Weights of a small GPT-style language model, trained from scratch on English Wikipedia.
Training: a variant of Muon for these matrices, 679M tokens, 5256 steps.
Each number is 128 + 32 x the weight over its row's rms, rounded and kept within 0 to 255. Layers, rows and columns count from 0. The size above them is the row's rms in percent of the matrix's.

# layer 9 attention query, 320x320, rms 0.0914, rows 214-318, columns 256-319
size [ 97 106 104 100 101 102 100  98 105 101  97 104 106 104 105 108 100 112  99 105 104 106 104 115 103 105  98  98 102 102 101 104 104  96 105  98 108 106 105 105  98 103  83  84  89  81  80  97 105 122 101  96 107  88  97  98 103  95  97  89  94  87  99  94 111 101  99  92 101  98  97 106  98  90 102  98  97  98 109  94  98 113 101  95  94 107 106  93  98  95  92 108  98  93  97  94  96  97 100 104 102  97  92 100 101]
[[205 191 106 237 114 111 126  92 157 157 160  62 130 186 106 207  94 127 197 109 140  81  85 130 116 114 158 126 144  98  77 131 162 142  94  96 134 154 188 107 112  95 116 151 143  61 175  93 145 105 160 118 172  80  79  69 114  79 122  68 138 130  81 216]
 [ 91 107 140 127 126 112 121 102 110 164 144 167 153  97 126 138 115 133 147  90 109 104  72 105 169  78 111 116 116 177 166  65 163  79 176 115  94 108 103 135 125 107 132 137 149 171 113 126 130 125 195 136 110 101 165 105 148  86 174 217 133 128 128  91]
 [102 149 107 114 109 187 149 122 183  81 118 113 150 136 107 141 114 115 130 131 157 138 119 199 103 126  91 129 105  90  28 157 122 103 104 146 119 108 161  96 149 109 170 143 135 196 126 170 168 131 152 152 166  97 112 145 115 162 141 175 137 123 143 133]
 [120 143 147 138 170 131 140  84 123 132 120 165 160 106 200 117 121 184  93 149 130 132  94  84 109 130 137 112 147 158 124 153 106 113 166  19 160 177 114 191 120 142 112 184 134  74 113 228 144 155 114  80 106 156 142 200 133 101 139 110 219  77 184  77]
 [104 112 106  95 186 135 100 206 119  66 137  72 123 139  89 138 199 177  84 135 179 127 137 109  98  76 157 138 153 124 109  95 106 110 111 128 166 114 112 157 165 134  92  83 141 121  90 124 142 146 108 167 103 138 134 145 111 157 168 145 102 115 155  87]
 [ 83  92 153 163 141  95 171 127 141 130 105 167 147 146 164 130  94 138  81 141 117 119 131 106 175  89 126 144 140 174 123  90  96 158 140 157 117 169 135 156 117 231 125 169 196 108  95 150 120 180 126 124 136 136 222  71  88 119 128 118 157 171 135 119]
 [ 88 100 171 125 120 152 116 151 137 181  89 106 170 174 156 134  97 164 169 138 130 138 174 145 141 113 153 165  62 119 151  95  70 112 180 187  94 122 158 136 147 166 116 101  64 169 146 148 103 123 160  92  67 126 138 164  51 138 149 135  98  89 105 122]
 [155 157 110 158 104 186 112 115 133 156 156 127 158 103  89  90 165 208  66 156 124 172 144 158 123 105 139 179 156 154 179 100 155 145 131 136 135  66 145 130 116 122 142 116 126 208 142 135 112 112 138 174 161  63 128  81 187  90 143 114 143 156 103 140]
 [138 159 157 112 111  82 140  81 228 104 138 131 109 119 160 130 147 173 179 170 159 192 139 144 138 107 114 189 172 142 118  92 158 149 143 118 164  80 112 154 109 134  58 102 140 130 117 158 145 144 115 121 137 157 149  90 145 237 184 110  99 194  95 118]
 [146 111 128 115 135 106 147 112  33 126 142 154  78 108 115 181 175 119 116 148 116 117  96 142 178 123 116 172  97 134 112  58 114 154 112  72 125 118 100  76 120 119 136  96 176 139 111  99 135  96 156 160 121 153 175 147 115 143 110 153 156  90 104 135]
 [147 189  96 202 118 164 180 157 139  78 167  99 123 171 158 175 110 173 166 185 163 145 137  81 155 179 111 149  71  57 171 192  94 158 106 110 145  65  82 137 125 117 117 157 149 117 216 156 175 148 154 130 133 139 108 146 138 148 130 111  88 156 101 117]
 [163 131 120 156 142 140 182  83 125 213 134 120 175 143 112  79 124 116 196  96  99 181 118 111 128  85 202  97 160 205 142 141 181  88  88  47 136 182 167 159  88  98  88 114 156 137 113 123 131  96 131  74 124 161 144 110  94 155  50 126 120 170 117 136]
 [ 65 104 108 117 174 166 175 136 170 136 120 140 118 114 153 171 126 170 106 139 154 116 140 183 147 112 173 126 146 185 136 147 129 167  96 132 168 147 152 154 172 144 109  84 211 142 130  80 160  95  93 165 129 174  97 118 145 142 120 125 165 105 159 121]
 [ 81 160 187 180 134 164 160 150 130 233 108  77 126 124 126 151  72 113 138 176 112 171 142 168  99  90  74 108 114 125 125 120 120 137 191  99  64  89  94 143 125  73 194 110 163 184 114  53 159 147 121 116  67  97 104 155 132 163 122 159 122 112 115 112]
 [161  96 128 170 120 106 160 151 111 114 114 185 168 141  76 189 104 114 120 173  66 144 196 191 103 164 195 142 165 120  92 140 161 109 130 209 137 102 169 117 112  71 166 130 144 196 166 147 150 221 122 151 139 132 166 100 129 189  88  67 136  80 104 145]
 [ 85 163 108 212 159 125 128 155 105 119 147  91 219  98 187 163 134  55 141 149  90 119 138  82  87 143 169 147 146 134 129 159 145  89 148  98 111 151 171 104 126 154 127 137  43 123 173 186  69  87 141 144  80 161 114 188  84  72 145  99 128 116 155 120]
 [136 127 102 184 152 133 150 129 111  85  28  82 158 180 113 109 146  97  66 120 105 132  47 151 109  78 139 193 151 141 162  96 123 138 119 144 127  86 122 161 200 106 131 108  64 146 141 145 130  73 135 106 144 148  70 174 122 128  78 127  83 167 116 121]
 [150  87 102 130  89  84 111  87 115 143 113 149 112  24 126 142 126 141 161 200 112  99 166 125 134 177 163 176 158  93  95  92 150 120 144  71 166 158 108  69 132 112 110  96 103 132 138 123 151 109 153 135 108 120 117  99 142 184 159 203 128  99 103  79]
 [101 170 113 111 143 163 213 135 143 101 194 142 111 165 164 124 137  77 144 150 167 107 128 139  90 145 132  91 135 109 125 134 139 121 115 109 147  58 126  97  92  96  79 156 118 193  93 152 130 119 139 114 113 162 156 147 120 113 111  93  86 112 150 106]
 [135 144 126 162 141 127 159 136  79 125 172 149 122 153 143  52 204  39 138 164 107 113 180 138 124 118 124 189  61 140 120 110 153 113 138 107 118 160 141 165 117 158 118 146 155  37 106 113 125 122 170  96 133 157 166 137  81 117 143 169 138 132 147 143]
 [129 101 147 116 129  71 155 139 218 127 145 197  71 149 127 148 134 153 139 142 135 144  72  67 185  87 137  46 100  95 132 129  86  72 108  85 181 119 121 131  99 133 158 163 175 162 100 111  98 125 135 176  83  83  78  85 200 171 189 120  91 168  69 176]
 [119  95 155 175 114 110 167 163 121 157 154  71 115 156 147 104 173 136 134  84 120 112 145 160 131  80 176 122 175 154  62 151 186 155 157 133 137 151 121 153 130 150 119 142 142 106 133 102 105 166  61 136 128  66 128  89  99  95 173 146  94 146 160  69]
 [ 99 134 128 109 136  95  78 114 118  33 142 130 169  85 110 124 178 141 102 177 214 150 107 124 203 132 175  95 118 152 147 139 107 124 132  68  89 142 125  94  99 138 158 143 173 129 133  75 112 159 125 143 179 178 115 145 112 120 131 137  68  94 116 146]
 [130 157  94 169 168 130  86 171 111  89 114 119 145 115 133 107 113 130 112 150  64 165 133  58 173 115 134 121 182 131 164 151  96 138 159  76 162 156 113  82 113 129 149 141  79 134 140 117  99 117 107 143 190 174 170 119  81 131 154 128 169 176 104 123]
 [148 140  89 153 141 138  86 147 118 111  54 141 125 122 126 133 174 118 117 197 147  72 208 133 121 100 172 129 161 119 168 139 144 113 100  81 126 162 148 106 115  66 157 158 194 169 123  72  90 140  98 121 158 157 122 157 123 105  84 131 144 140  94 173]
 [ 68 139 117 150 103 112 115 164  49 139 120  79 127 140 160 124 155 126 136 108  87 142 134 167 146 136  66  72  79 114  57 151 156  86  92 125 113  94 148 113  96 132 118 112 152 147 114 132 106 141 141  87 103 187 118 125  51  70 118 115 149 119  98  67]
 [ 75  82 118 186 119 108 102 111 115 125 103 142 111 122 182  79  78 142 144 127 199 120 191 148 109 155 100 155 139 135 142 133 141 131 143 118 110 136  66 138 132  83  86 166  99  76 121 121 145 101 162 158 111 118 112  63 173 126 153 102  68 153  81 152]
 [154 214 128 151 153 102 127 126 160  80 142 153 123 146 163 189 114  82 178 156 125 132 152 134 139 100 180 138 166  98  85 217  79 112  50 167  76 120 153 158 176 119 131 104 133 136 104 116 102 129  83  76 131 130 140 115 112  78 106 150 136 125  79  98]
 [125 125 142 108 166 146 132 110 140 164 106 145 152  91 117 161  52 111 142  98 102 156 108 122 146 133  69  90 142 138 132 149 185 116 210 124 113 112 137 153  99  93 187 158  85 166 107 137 107 162 161 122 112 122  98 195 103  92 124 150 168 147 115 115]
 [ 94 141 131 127 131 100 149 137 128 160 125 134 178 131 125  76 140  75 122 119  55 167 133 101 114 122 147  82 140  83 136  93 162 122 108 144 168  75  88 167 101 150 136 109 126  97  81 120  66  86 126 128 204 129 132 196 134 109 100 134 182 129 112 152]
 [162 124 110 135 127 106 157 156 116 138 108 153 115  86 137 120 117 106  83  72 101 144 140 193 121 177 116 140 140 110 146 126  78 168  82 141 161  79  91 172 127 161 108 107 167  71  95 110 138 132 168 151 120  98 148 150 134 117  90 108 151 123 158 153]
 [ 71 148 146  88 125  82 137 148  69 158 138 136 115 166 158 145 140 102 120 149 111 154  91 104 155 132 168 106 159  81 129 170 112 107 145  92 119 144  96 142  60 148 225 132  70 126 109 146  95 106  94 159 117  61  96 157 177  96 119 165 140  80 126 142]
 [148 111  84 105 113 100 108 204 155  73 161 154  82 166 144 135  76 127  94  59 131 118 106 167  96 125 138 136 161 124 143 116 129  68 100 137 150 125 159 112 126  90 120 219  91  70 144 150 146  91 150  66 170 137  68 120 148 103  82 208 134 193 138  66]
 [122 133 127 105 101 120 127 111 115 109 154 121  98 134 159 103 113 135 101 180 150 109 136 155 142 126 127 104  94  92 163 190 104  84 166  97 139 166 114 139 158 165 106 104 113 170 152 156 140  70 126 179  84  87  86  84 148  86  13  78 120 142 138 133]
 [155 135  91 150  81 220 149 169 170 120  48 159 148 118 124 122  81 103 108 114  73 119 186 104 162 136 131 133  89 140  35 145 150 146 107 141 166 127  81 108  86 140 123 117 186 142  86 106 175 101 109 146 120 152 102  99  93 148 115 134 160 105  79 123]
 [157 147 105 132 175 151  67 143 101 108  94 118 106  93 125 107 105 166  92  65  80 116 102 146 200 164 128  72 108 125 108 111 108  79 170 197 102  58  67 114 125  53 117 136 151 126 162 157 195 102 113 115 116 123 133 107  46 190 160 132  91 155 108 169]
 [ 97 102  73 121 144 135 145 159 115 120 139 101 151 109 153 155 200 172  92 134  94 163 134 151  99 162 153 140 129 107 122 151 147 127 104 149 110 116 103 144 125 160 105  75  99 175 130 111  82 132 183  99 171 178 147 108 192 111 154 105 140 101 153 149]
 [163  98 131  87 135 125 178  82 111 134 160 141 118 224 135 134 102 195 151  90 117 115 110 141  83 133 122 141  94 120  75  98 120 104  96  95 122 151 105 169 157 157 139 154 173  92 146 116 123 162 123 148 151 170 156 105  99 158 155  82 113  78 148  87]
 [107  85 173 102 184 202 119 137 131 114 137 166 176  90 122 165 191 156 128 151 103 143 108 124 120 192 155 142 155 120 155 105  98 127 171 150 175 115 137  87 176 147 110  52 141 164 175 148 153  75  92 113 132 147 103 107 143 159 104 183 146 139 142 146]
 [160  95 124 108 120 118 166  88  81 100 140 136 123 152 131 151 106 176  86 144 119 171 122 173  86 143  56  78 101 186 168  52 135 118 121 116 182 151 139  90 180 137 118 181 147 142  97 108 159  98 108 124 142 120 152 175 131 100 108 116  95 111 130 134]
 [169  92 167 202 166 168 102 170  97 118  82 175 196 146 120 118 130  84 135 132 126  78 116 101  73 132 130 123 163 138 132 106 103 133 116 133 100 145 104 139 121  72 170 110 109 173 107 189 156 137 143 155 135 154 178 160 180 140 160 160 119 189  96 172]
 [ 91 194 133 115 114 169 156  85 124 111 102 171  95  93 136  52 132 118 159 140 175 181 126  89 111  56 137 120 152 141 131  93 138 119 139 100 124 180 138 171  62 152 140  90  78 130 154 151 108 125 112 104 153 123 154 122 136 114 147  94 136 115 184 131]
 [122 139 130  97 125 155 104 140 112 149 140 122 114 136  84  55 178 122 134 134 116 149  95  88 126 118 158 146  90 163 160 117 114 177 163  70 149 100 137 175 139 141  99  86 185 152 136 197 225 130 107 137 149 113 154 173 142 143  78 148 142 118  87  89]
 [123 156 182 114 118  98 136 156 145 113 162 152  99  92 121 208 128  69 116 181 183 166 156 103 126 133  86 132  82  86 137 155 118 111 180  85 102 156 130 132 176 143 126 124 126 142 113 164 198 112 125 175  79  56 127 110 101 133 170 204  93  51 139 175]
 [121 132 129 144 121 108 118 134 154 123 120 108 141 120  81  86  97  96  83 143 130  52  60 117 176 105 134 152  83  85 128 174 110 116 175 152 167  88  59 131 101  93 132 151  89 163 104 142 175 111  51  61 101 127 163 120 101 155  79  97  65  82 113 153]
 [132 171 207  75  88  95  93 224 133 110  98 122  92  98 122 118  94 124 194 116  64 151 115 123  87  99 123 171  88 116 110 133  75  94 152  99 174 116 184 140 151 159 152 107 107 156  74 142 182 123 133 106 124 109 108 121  91 109  93 165  56 124  89 154]
 [ 81 138 148  87 110 171  98 156 118 109 105 139 134 144  60  42  96 124 153 151 106 138 133  78 127 178 112 153 162 109  61 125 131 129  90  76 141 115 143 176 143 128 159  84 107 171  67 173 165 148 114 136 149  59 121 134  72 149 194 169 134 193 165 126]
 [112 124 134 117 115  99 108 128  82 191 151 138 103 131 157 141 133 172  78 133 111 195  93  91  92 131 120  96 160  91 104 105  61 130  98 115  92 165 175 129  97 153 149 105  89  81 129 151  90 120 143 164 160 109 135 143  77 112 156 159 185 136 130 119]
 [146 126 160  98 118 136 129 111 114 130 141 101 121 214 186  73 175 142  60 116  90 165 141 161 148 129 132  78 103 124 113  91 112 177 120 156 151 176 160 126 165 153 110 151 114 121 124 119  93 166 129 110 164 113 124 121 119 146 155 110 129 137 132 139]
 [187  79 147 171 140 106 143 113 124  90 118 118 113 100 141 133 153 162 119  91 187  59 144 181  67 111  94 123 133 160  98  85 177 159 163 155 175 146  99 122 101 134 115 140 172 150 158 101 157 121 131 127  86 144 134 141 219 143 126 125  82 108 106 133]
 [206 106 174 151  98 107 176 115  75 151 144 146  76 130 188 114  93  42 165 117 118 119 173 175 134 123 155 102 131  84 151 122 181 111 169 127 125 123 114 135  76 107 154 107 179 133 106 103 175  99  65 181  56  97 116 121 165  54  82 150 134 113 132 121]
 [140 109 153 129 186 101 124 133 158 120 159 118 119  94 158 159 164 124 152 102 174 172 152  82 125 121 178 194 156 136 106 165 112 158 123 102 114 144 107 174 113 153 139 114 113 107 165 100  85 152 115 140 146 165 107 128 131 102 112  69 130 178 144  81]
 [ 87 125 170  90 142 143 155  90 188 156 156 123 113 132  97 108  92 109 151 117 180 172 142  73 139 176 127 147  99 107 143 149 160 131 140 106 137 115  78 160  82 122 119 132 142  89 128 122 120 143 133 139 100 156 129  63  25 159 113 105  64 126 172  95]
 [126 149 122 137 127 105 120 101 164 149 154 134 191 122 112  74 116 184 137 168  95 130 161 128  92 183 117 131 146 121 141  86  94 156 171 111 165 161 123 114 121 119  44 142 174 148 201 139 133  87 107 146 106 162 149  81  97 104 109 132 126 135 101 188]
 [167 182 143 107 164 161 113 131 144 155  83 114 118 125  98 109 129 126 163 107  92  96 152  85 164 133 130  95 163 125 114 115  85 161 142 157 140 121 110 121 135 112 112 129 132  92 144 118 210 108 171 119  98 108 137 114 126 152 112 220 128 107 162  82]
 [117  66  72 123 157  88 103 107 116  90 142  74 159 161 123 152 141 126  84  77 104 155  53 143  57  58 145 150 148 172  93  92 145 132 149 120  96  46  94  76 135 183 108  90  94 168 143 145 149 132  89 134 154 194 132 123  74 120 140  64  77 137 125 122]
 [156 118 127 153 163 193  82 143  91 129 108 131 110 127  74 137 152 136 107  80 129  70  72 129 152  72 118 141 116 184 114 174  84 187  66 153 117 102 123 141 132 190 143 110 197  97 133 166 112 132 200 121 142 113 117  99  71 117 135 156 115  78 148 112]
 [117 104 154  97  84 128  89 134 153  94 161  76 112 128  80 159  54 159  79 153 127  93  88 106 149 132 119 145 118 127  92 137  95 140 118 148 163 130 162 139 122 157 139 118 178 145 164 168 144 125 140 163 106  54 136 178 226 160  72 118 116 132 154  94]
 [134 130 106 126 147 131 130 114 175 123 120 125 145 158 160 154 121 106 114 141 144  77  71 150 169 170 142 130  77 119  42  92 111 124  48 106 136  92 143 123 116 149 119 151 127 147 143 126 121 118 136 161 142 167 135 179 169 108 142  51 111  87 136 107]
 [146 187 171 132 175 153 156 173  86 129 141 127 138 169 131  39 128 144 170 148 157 113  83 128 160 187 150 164 116 123 119 173 126 125 117 168 112 110 122 140 138  87 112 117 133 142 155  83 164 111 182 103  94 139  82  99 117  71 107 130 104 137  71  81]
 [197 170 124 153  95 172 140  76 117 134 108 108 161 175 135 126  67 141  69  66 145 157 122 129 128  96 140 164 154 111 141 123  91 184 154 119 133  73  85 115 116 100 159 150 100 115 110 127 192 157  90  98 142 120 167  89 110 154 121 182 117  95 126 213]
 [ 94 107 119 152  71 131 116 122 127 119  71 142  86  99 129 127 141 133 159 132 177 200 160  93 112 154 223 193 184 110 116 163  83 139 101  92 139 151 133 162 189  77  87 132 119 144 125  79  98 119 126 173 123 201 167 134 110 136 149 103 133 146 108 137]
 [153  89 177 103  98 157 148 134 142  99 109 144 125 157 115 124 146 144 155 125 107 164 138  92 165 157 217 151  91 117 161 138 173 147  74 152 139 102  88 174 106 128 132 173 202 135  77 124 105 127  49 142 130 130  83 153  83  86 116  93 122  54 148 102]
 [143 132 182 189 124 103  26  97 126 138 121 106 142 124 114 173 146 133 167 125 147 156 141 171 122 115 150 133 166 124  97 124 181 112 138 118 161 147 119 137  79  72  72 145 102 205  68 129 153 152 128 130  99 193  74 134 183 167  99 187 128 151 129 130]
 [155  70 112 136 137 143 148 162 130  73 193 144 119  83  90 151 145 137 162 149 155 169 136  47 144 181 130 159  52 144 110 108  79  67 153  76 123 149 178 156  76 102 138 140 160 134 115 117  62  92 221 150 133 138 139 123 102 124 136 115 130 148 108 141]
 [171  75 126 106 104 110 139 160 120 217 120 123 117  94 186  84  87 231 113 158 124  99 129 172 107 154 149 133 167 156 106 128  97  78  68 174  96 127 119 136 102  72 122 128 124 111 127 162 163  95  72 157 164 108  94 112 122 127 124  84  93 116 108 130]
 [134  95 119  73 168 130 176  82 208 137 117 123 150  97 207 126 143 108 191 120  88 123  90 141  98 138 122 120 127 154 183 106 135 147 138 150  93 117  90 126 172 107 122 142 134 123  94 107 170 114  77 167 158 112 111 148 129 122 106 111 132 125 158 136]
 [109 103 171 100 155  95 155  68 115 173 112 135  93 109  84 116  81  62 120 124 172  87 193 130 141  97 143 148 130 149 100  97 144 145 168 136 145 152 150 167 193 117 118 155 133 164 130 132 143 159 115 112 109  77 111 147 153 120 122 111  92 151 129 129]
 [117 158 136 156 152 157 193 113 138 133 148 107  66 137 128 128 128 100 138 112 126 196 122  88 110 102 168  87 180 107 128 151 122 166 150 145 176 161 119 135 109 121 204 125  93 113 102 152 107 141 141 128 158 148 132  60 176 152  85  29 139  88 122 163]
 [106 152 157 118 155 136 116  86  99  85 154 107 141  79 109 127 174 142 129 164 111 221 123 174 153 134  73 148 104 200 113 118 128 141 138 173  59 132 135 103 118 156  84 181  77  93 146 170 166 127  92 169 138  91  93 135 140 128 165  81  98 110 186 123]
 [100  85 103 184 158 101 112 126 109 114 121 150 167 138 130 147 120 160  94 141 165 100 106 128 143  61 173 139 146 105  60 119 128 164 109  88 127 133 136 186 187 142 149  96 174 155 111 143 165 126 136 121  97 134 103 145 133 124 179 129 119 179 157 118]
 [ 98  69 130  87  46 132  94 121  87  82 157 127 146 134 126 146 187 177 175 110 130 147 101 112 100  76 104 124  97 129 152  68 166 155 147 106 109  77 140 121 107 137  48 231  76 101  94 168  95  77 195 129 123 208 146 137 164 185 120 177  79 136 116 110]
 [ 98 133  97 133 124 110  81 113  99 152 130 131 138 135 117 100 137 146 146 126 177 167 133 150 153 162 121 127 133 157 139  65  89 161 100  93 160  65 165 110 102 124 106 118 129  91  98  97 115 127 126 123 134 139  58 105  86 129 177 119 138 182 124 169]
 [173  72 156 154 108  85 216 174  45 115 171 186 200  81 149 140 105 146 143 115 104 169  83 143 111 116 121 122 132  82 164 161 129 134 104 155 125 121 108 126 142 104  76 136 169 179 154 130  83 138 122  40 151 103 158 108  91 182 165 115 134 166 147 165]
 [ 66 124 137 113  75 155 206  88 155 142 108 121  82 161  81 132 119 135 114 148 133 140 225  92  98 173 152 165  95 112 155  83 157  96 148  68 162 119 174 203 121 127 107 149 103 129  74 177  64 116 107 156 128 145  77   8 127 144  92 179 123 127 158 171]
 [102  80 138 154 135 104 147 170  80  56 142 108 188 110 144 134 170 163 114  84 201 190  85 119 155 101  79 158 150  74 127 113 152 131  94 157 140 108  81 131  50  97  99  88 152 140 148 184  65  90 111 134 149  93  47 145 129 132 184 110 165 163 135 163]
 [152 171  80 121 123  83 149 122  63 130  98 117 138 231 170 131 146 141 130  98 125  34 120 164  98 109 109  78 126 116  71 134 143 116 105 128 149 124 119  78 130 122 108 187 104 173  96 140 111 160 155  88 115 128 136 157  70 171 145 158 134  73 251 111]
 [ 89  77 121 115 106 145 128 171 160 138 143 137 125 136 130 100 137 179 146  85 145 138  89  77  92 180  56 145  79 103 135 118 153 106 153 111 107 183 122 109 102 128 142 130 178 144 150 189 120   0 106 102 127 122  90 104 107 120 165 172 113 168 108 164]
 [130 163 101 129 108 170 116 115 139 165  87 124 155 161 134  68 117 108 121 174  65 158 126  97  75 167 101 152  57 137 127 113 193 119 144 131 132  96 129 101 115 108 136 141 174 170 114 168 138 123 203 126  79 140 165  86 125 125 158  91 158  99  66 129]
 [175  80 154 114  85 124 144 134 151 140 138 127 198 163 103 123 115 109 137 156  98 175 173 172 143 114 155 163 169 149 145 163 130 130 144 122 172 132 129  96  96 128 117 162 118 151 154  72  81  89 149  33 153  94 138 108 123 112  86  58  87 120 119 145]
 [138  71 160 164 147 108  76 131  84 173 126 185 139 105  96 198 139 106 124  98  97 129  61 133 184 188 113  75 136 121  74  57 126 101 132 129 130  95 165 148 148 131 118 107 130 142 149 114 105 139  81 110 146 113 124 104 158 157 120 181 150 109 136 102]
 [124  76 161 143 122 155 131 157 192 159 130 108 124 114 166 134 139  57 167 137 148 110 139 117 131 127 160 150  98 113 160 153 136 147  82 119 174 142 153 122  63 109 111 198 135 105  93 103 144 129 106 124 160 176  62 138 139 127  98 130 130 219 136 147]
 [144 134  97 116 168 136 145 137 120  99 101 116 127 130 127 134 114 121  97 112 118  98 116  89 135 182  83  59 105 161 142  98 176 153 163 156 110  85  46 133 144  93 117 166  65 160 187 150 143 117 139 106 125 107 102 186 196 120 163 131 121 141 152 119]
 [120 131 165  99  75 158 134  97 100 138 175 164  91 153 106 151 128 134 104 129 126 112 161  88 100 131 190 144 108  70 120  70 109 172 163 101 110 141 114 101 139  83 141 172 145 170  97 112 148 116 158 127 118 121 121 112  71 143 180 107  99 171 125 104]
 [149 141 134 113  89 199 102 141  72 140 157 119  35 115 191 129 118 108 100 121 154 144 106 115 112 123 130  86 137 122  33 144 136 137 145 136 125  89 142 136  90 127 165 124 134 110 138 136 160 126 138 197 154  78 185 102 151 102 170 105 142 119 107 187]
 [142 130 174 193 104 187  96 107 195  95 178 158 184 100 124 109 151 132 139 144 158 121 132 126 141  92 126 117  97 107 148  88  81 140  82 152 137 178 100 119 145  89 143 112 124 121 179 139 107  88 163 107 125 108 120 132 174 160  86 110 103  72 109  90]
 [157 131 147  61  96 104 112 154 129 151 124 125 135  93 173 143 148 158 149 119 145 100 117 128  84 113  72  95  92 140 182 157 111 133 113  95 120 151  69 110 118 120 113 167 111 134 149 140 111 178 110 113 177 129 169 105  99 140 120 102 161 171 185 165]
 [137 100 112 122 116 115 147 188 170 129 109 164  87 120 171  67 154 133 125 144 139 159 174 131  61 168  99 124 135  83 111 123  68  84 118 110 112 133 119 188 120 146 105 168 119 122 108 174 136  85 171 140 136  72 127 130 132  81 186 107  95 123 103 195]
 [162 115 126 125 168 154 156 139 147 112 139 130 103  91  76 152  81 181  99 151 112 109 130 163 110 129 133 145 189 149 174 137 165 106 109  77 112 189 135 118  52 157 111 110 132 123 144 169  97  94 150 131 169  70  90 212 177  68 115  85 138 153 121 106]
 [ 96 124 140 170 135 149 129  86 152  66 205 130 163 153 141 118 139 147 201 189 180 122 132 126 148 141 140 121  79  66 119  72 106 138 165 196 128 142 161 174 141 127 176 162 159 179 136 126 155 138 185  33 159 182 145 132 144 113 127 167  90 113 110 167]
 [ 98  90 144 130 173 114 100 139 139 137 144 138 115 142 151 171  99 113 141 126 137 156 151  92 153 135 100 169 182 104 145 199 142  70 107 159 141 173 140 110  74 138 115 141 167 122 124 179  86  87  99 123 117 144  78 156 188 105 168 153 143 114 128 134]
 [137 112 114 187 106 108  76 178  84 135 112  95 111  66 113 138 112 151  95 131 130 118  79 191  86 118 147 114 144 186 184  53 159 115 130 145 110  77 114 117 137 127 182 150 165 197 171 139 119 101 161 102  89 120 195 147 161 128 111  99  89 125 116 128]
 [ 95 135 135 157 192  71 130  94 158 119 158 141 131 107 158 147 123 166 130  44  93 103 148 116  80 102 149 105 110 188 129  76 159 130 180 125 197 157 113 201 167  88  63 117 119 179 159  96 114 123 132 164 177 125 138 129  83  55 189 162 101 110 119 172]
 [106 117 145 155 162 110 152 150 120 121 110  64 167  80 123  93 125 158 119 128 163 130 122 148 159  88 188 150 170 157 135 111  81 134 118 134  90 118  60  71 139 156 105  86 113  59 124 135 100 170 148 208 155 192 124 125 124 138  95 110 145 117 119 105]
 [135 105 131 144 109 119 176 143 115 100 115  95 137 153 151  69 120 172 199 122 106 129 149 126 108 159  98 175  51 132  85  78 134 145 129 149 143 116 176 128 143 147 150 173 124 120 132 138 154 166  84  87 139 112 134 128 163 148 143 110 170 148 159 174]
 [116 174 132 157 143 145 123 138 123 136 106 165 139 125 149 117 157 153  98 121 192 131  92 148 103  86  70 135  53 128  79  58 134 142 101 157 126 156 123 154 158 135 117 114 151 254 132 175 173 111 130 165 143 131  88 107 169 129 104 130 156 137  76 110]
 [160 100 170  93 153 114  69  79  86  66 184 140  63 104  96 134 112 161  39 193 120 141 120 112 165 112  89  95 109 145 116 117 128 127 158 109  99 111  85 124 132 103 116 108  93 103 142 118 186 119 144 142 145  82 136 198 106  74 175 110  54 122 119 117]
 [ 67 178 105  69 166 139 156 161 187 166 148 102 121 172 141 126  86  67 143 127 121 150 162 132 162  71 144 132  98 117 147 158 167 110 132 108  93 163 143 132  82 103 162 199 173 161 142 119 181 149 146  86  61 132 127 117 140 194 109 141 121 120 153 126]
 [ 96 149 153 178 132 136 140 136 111  91 124 126 151 140 107 154 103 113  75 143 124 149 168 111  92 144 104  94 154  44 112 129 109 125  91  55 185 109  97  70 128 140 116 175  91 121 140 150 112 121 108 114 119 134 115 116 127 104  90 184 149 170 101 195]
 [130 141 101 154  85 159 135  92 180 122 141 131  70 150  65 177 106 146 128 190 138 199  96 100 169 142 208 168 131 107 186  22 171 101 120 153 112 118 164 142 112 134 125  78 138  92 157  90 147 110 131 152 136 118 134  92 126 129 122 166 137 161 126 128]
 [165 126 119 101 119 114 118  89 114 115 141 139 121 124 180 133 118 157 157 146 131 180 140 102 128 141 141 139  89 133 125 110 149  70  73 133 165 149 141 118  86  99  49 142 148  98 122  84 138 140 117 145 160 178 102 162 108 110 159 128  30  81 178  76]
 [123 166  97 146 140 158  55 117  82 141 106 132 142 123 103  70 148 117 127 179 150 130 112 118  99 180 104 112 170 143 145 145 108 134 148 138  83 124 103 122 127 168 116  78 129 181 142  69  90 159 120 154 130 112 135 193 128 126 161  79 115 123 176 170]
 [115 137 132  96 126  87 140 122 169 126 100 160 113  83 105  97  90 121 124 188 145  96 134 165 157 166 105 155 109 113 142 128 137 183 121 128 114 122 162  88 118 146  73 104 141 123 158  66 165 160  63 141 181 208 103 111 203  89 148 186 120 136 141  72]
 [ 93 132  63  90 134 117 150 119 121 133 115  54 146 125 133 137 127 125 100 141  64 121  99 196 101 143 100 107 116 178 130 182 103  77  93 191 146 145  89  95 119 133 122  82 218 143 106 140 179 155 111 136 109 146 136 156 150 170 149 114 134 179 123  69]
 [154 108 134 135 112 148 117 146  83 149  99 132 141 110  24 115 115  98 109 103 125 116 175 140 161 130 189 131 155 149  41 120 141  78 157  82 177 192 133 190 168 151  34 133 104 130 199 153 107 179 135  89 168 116 169 121 141  90 143 117 171 197 109  96]]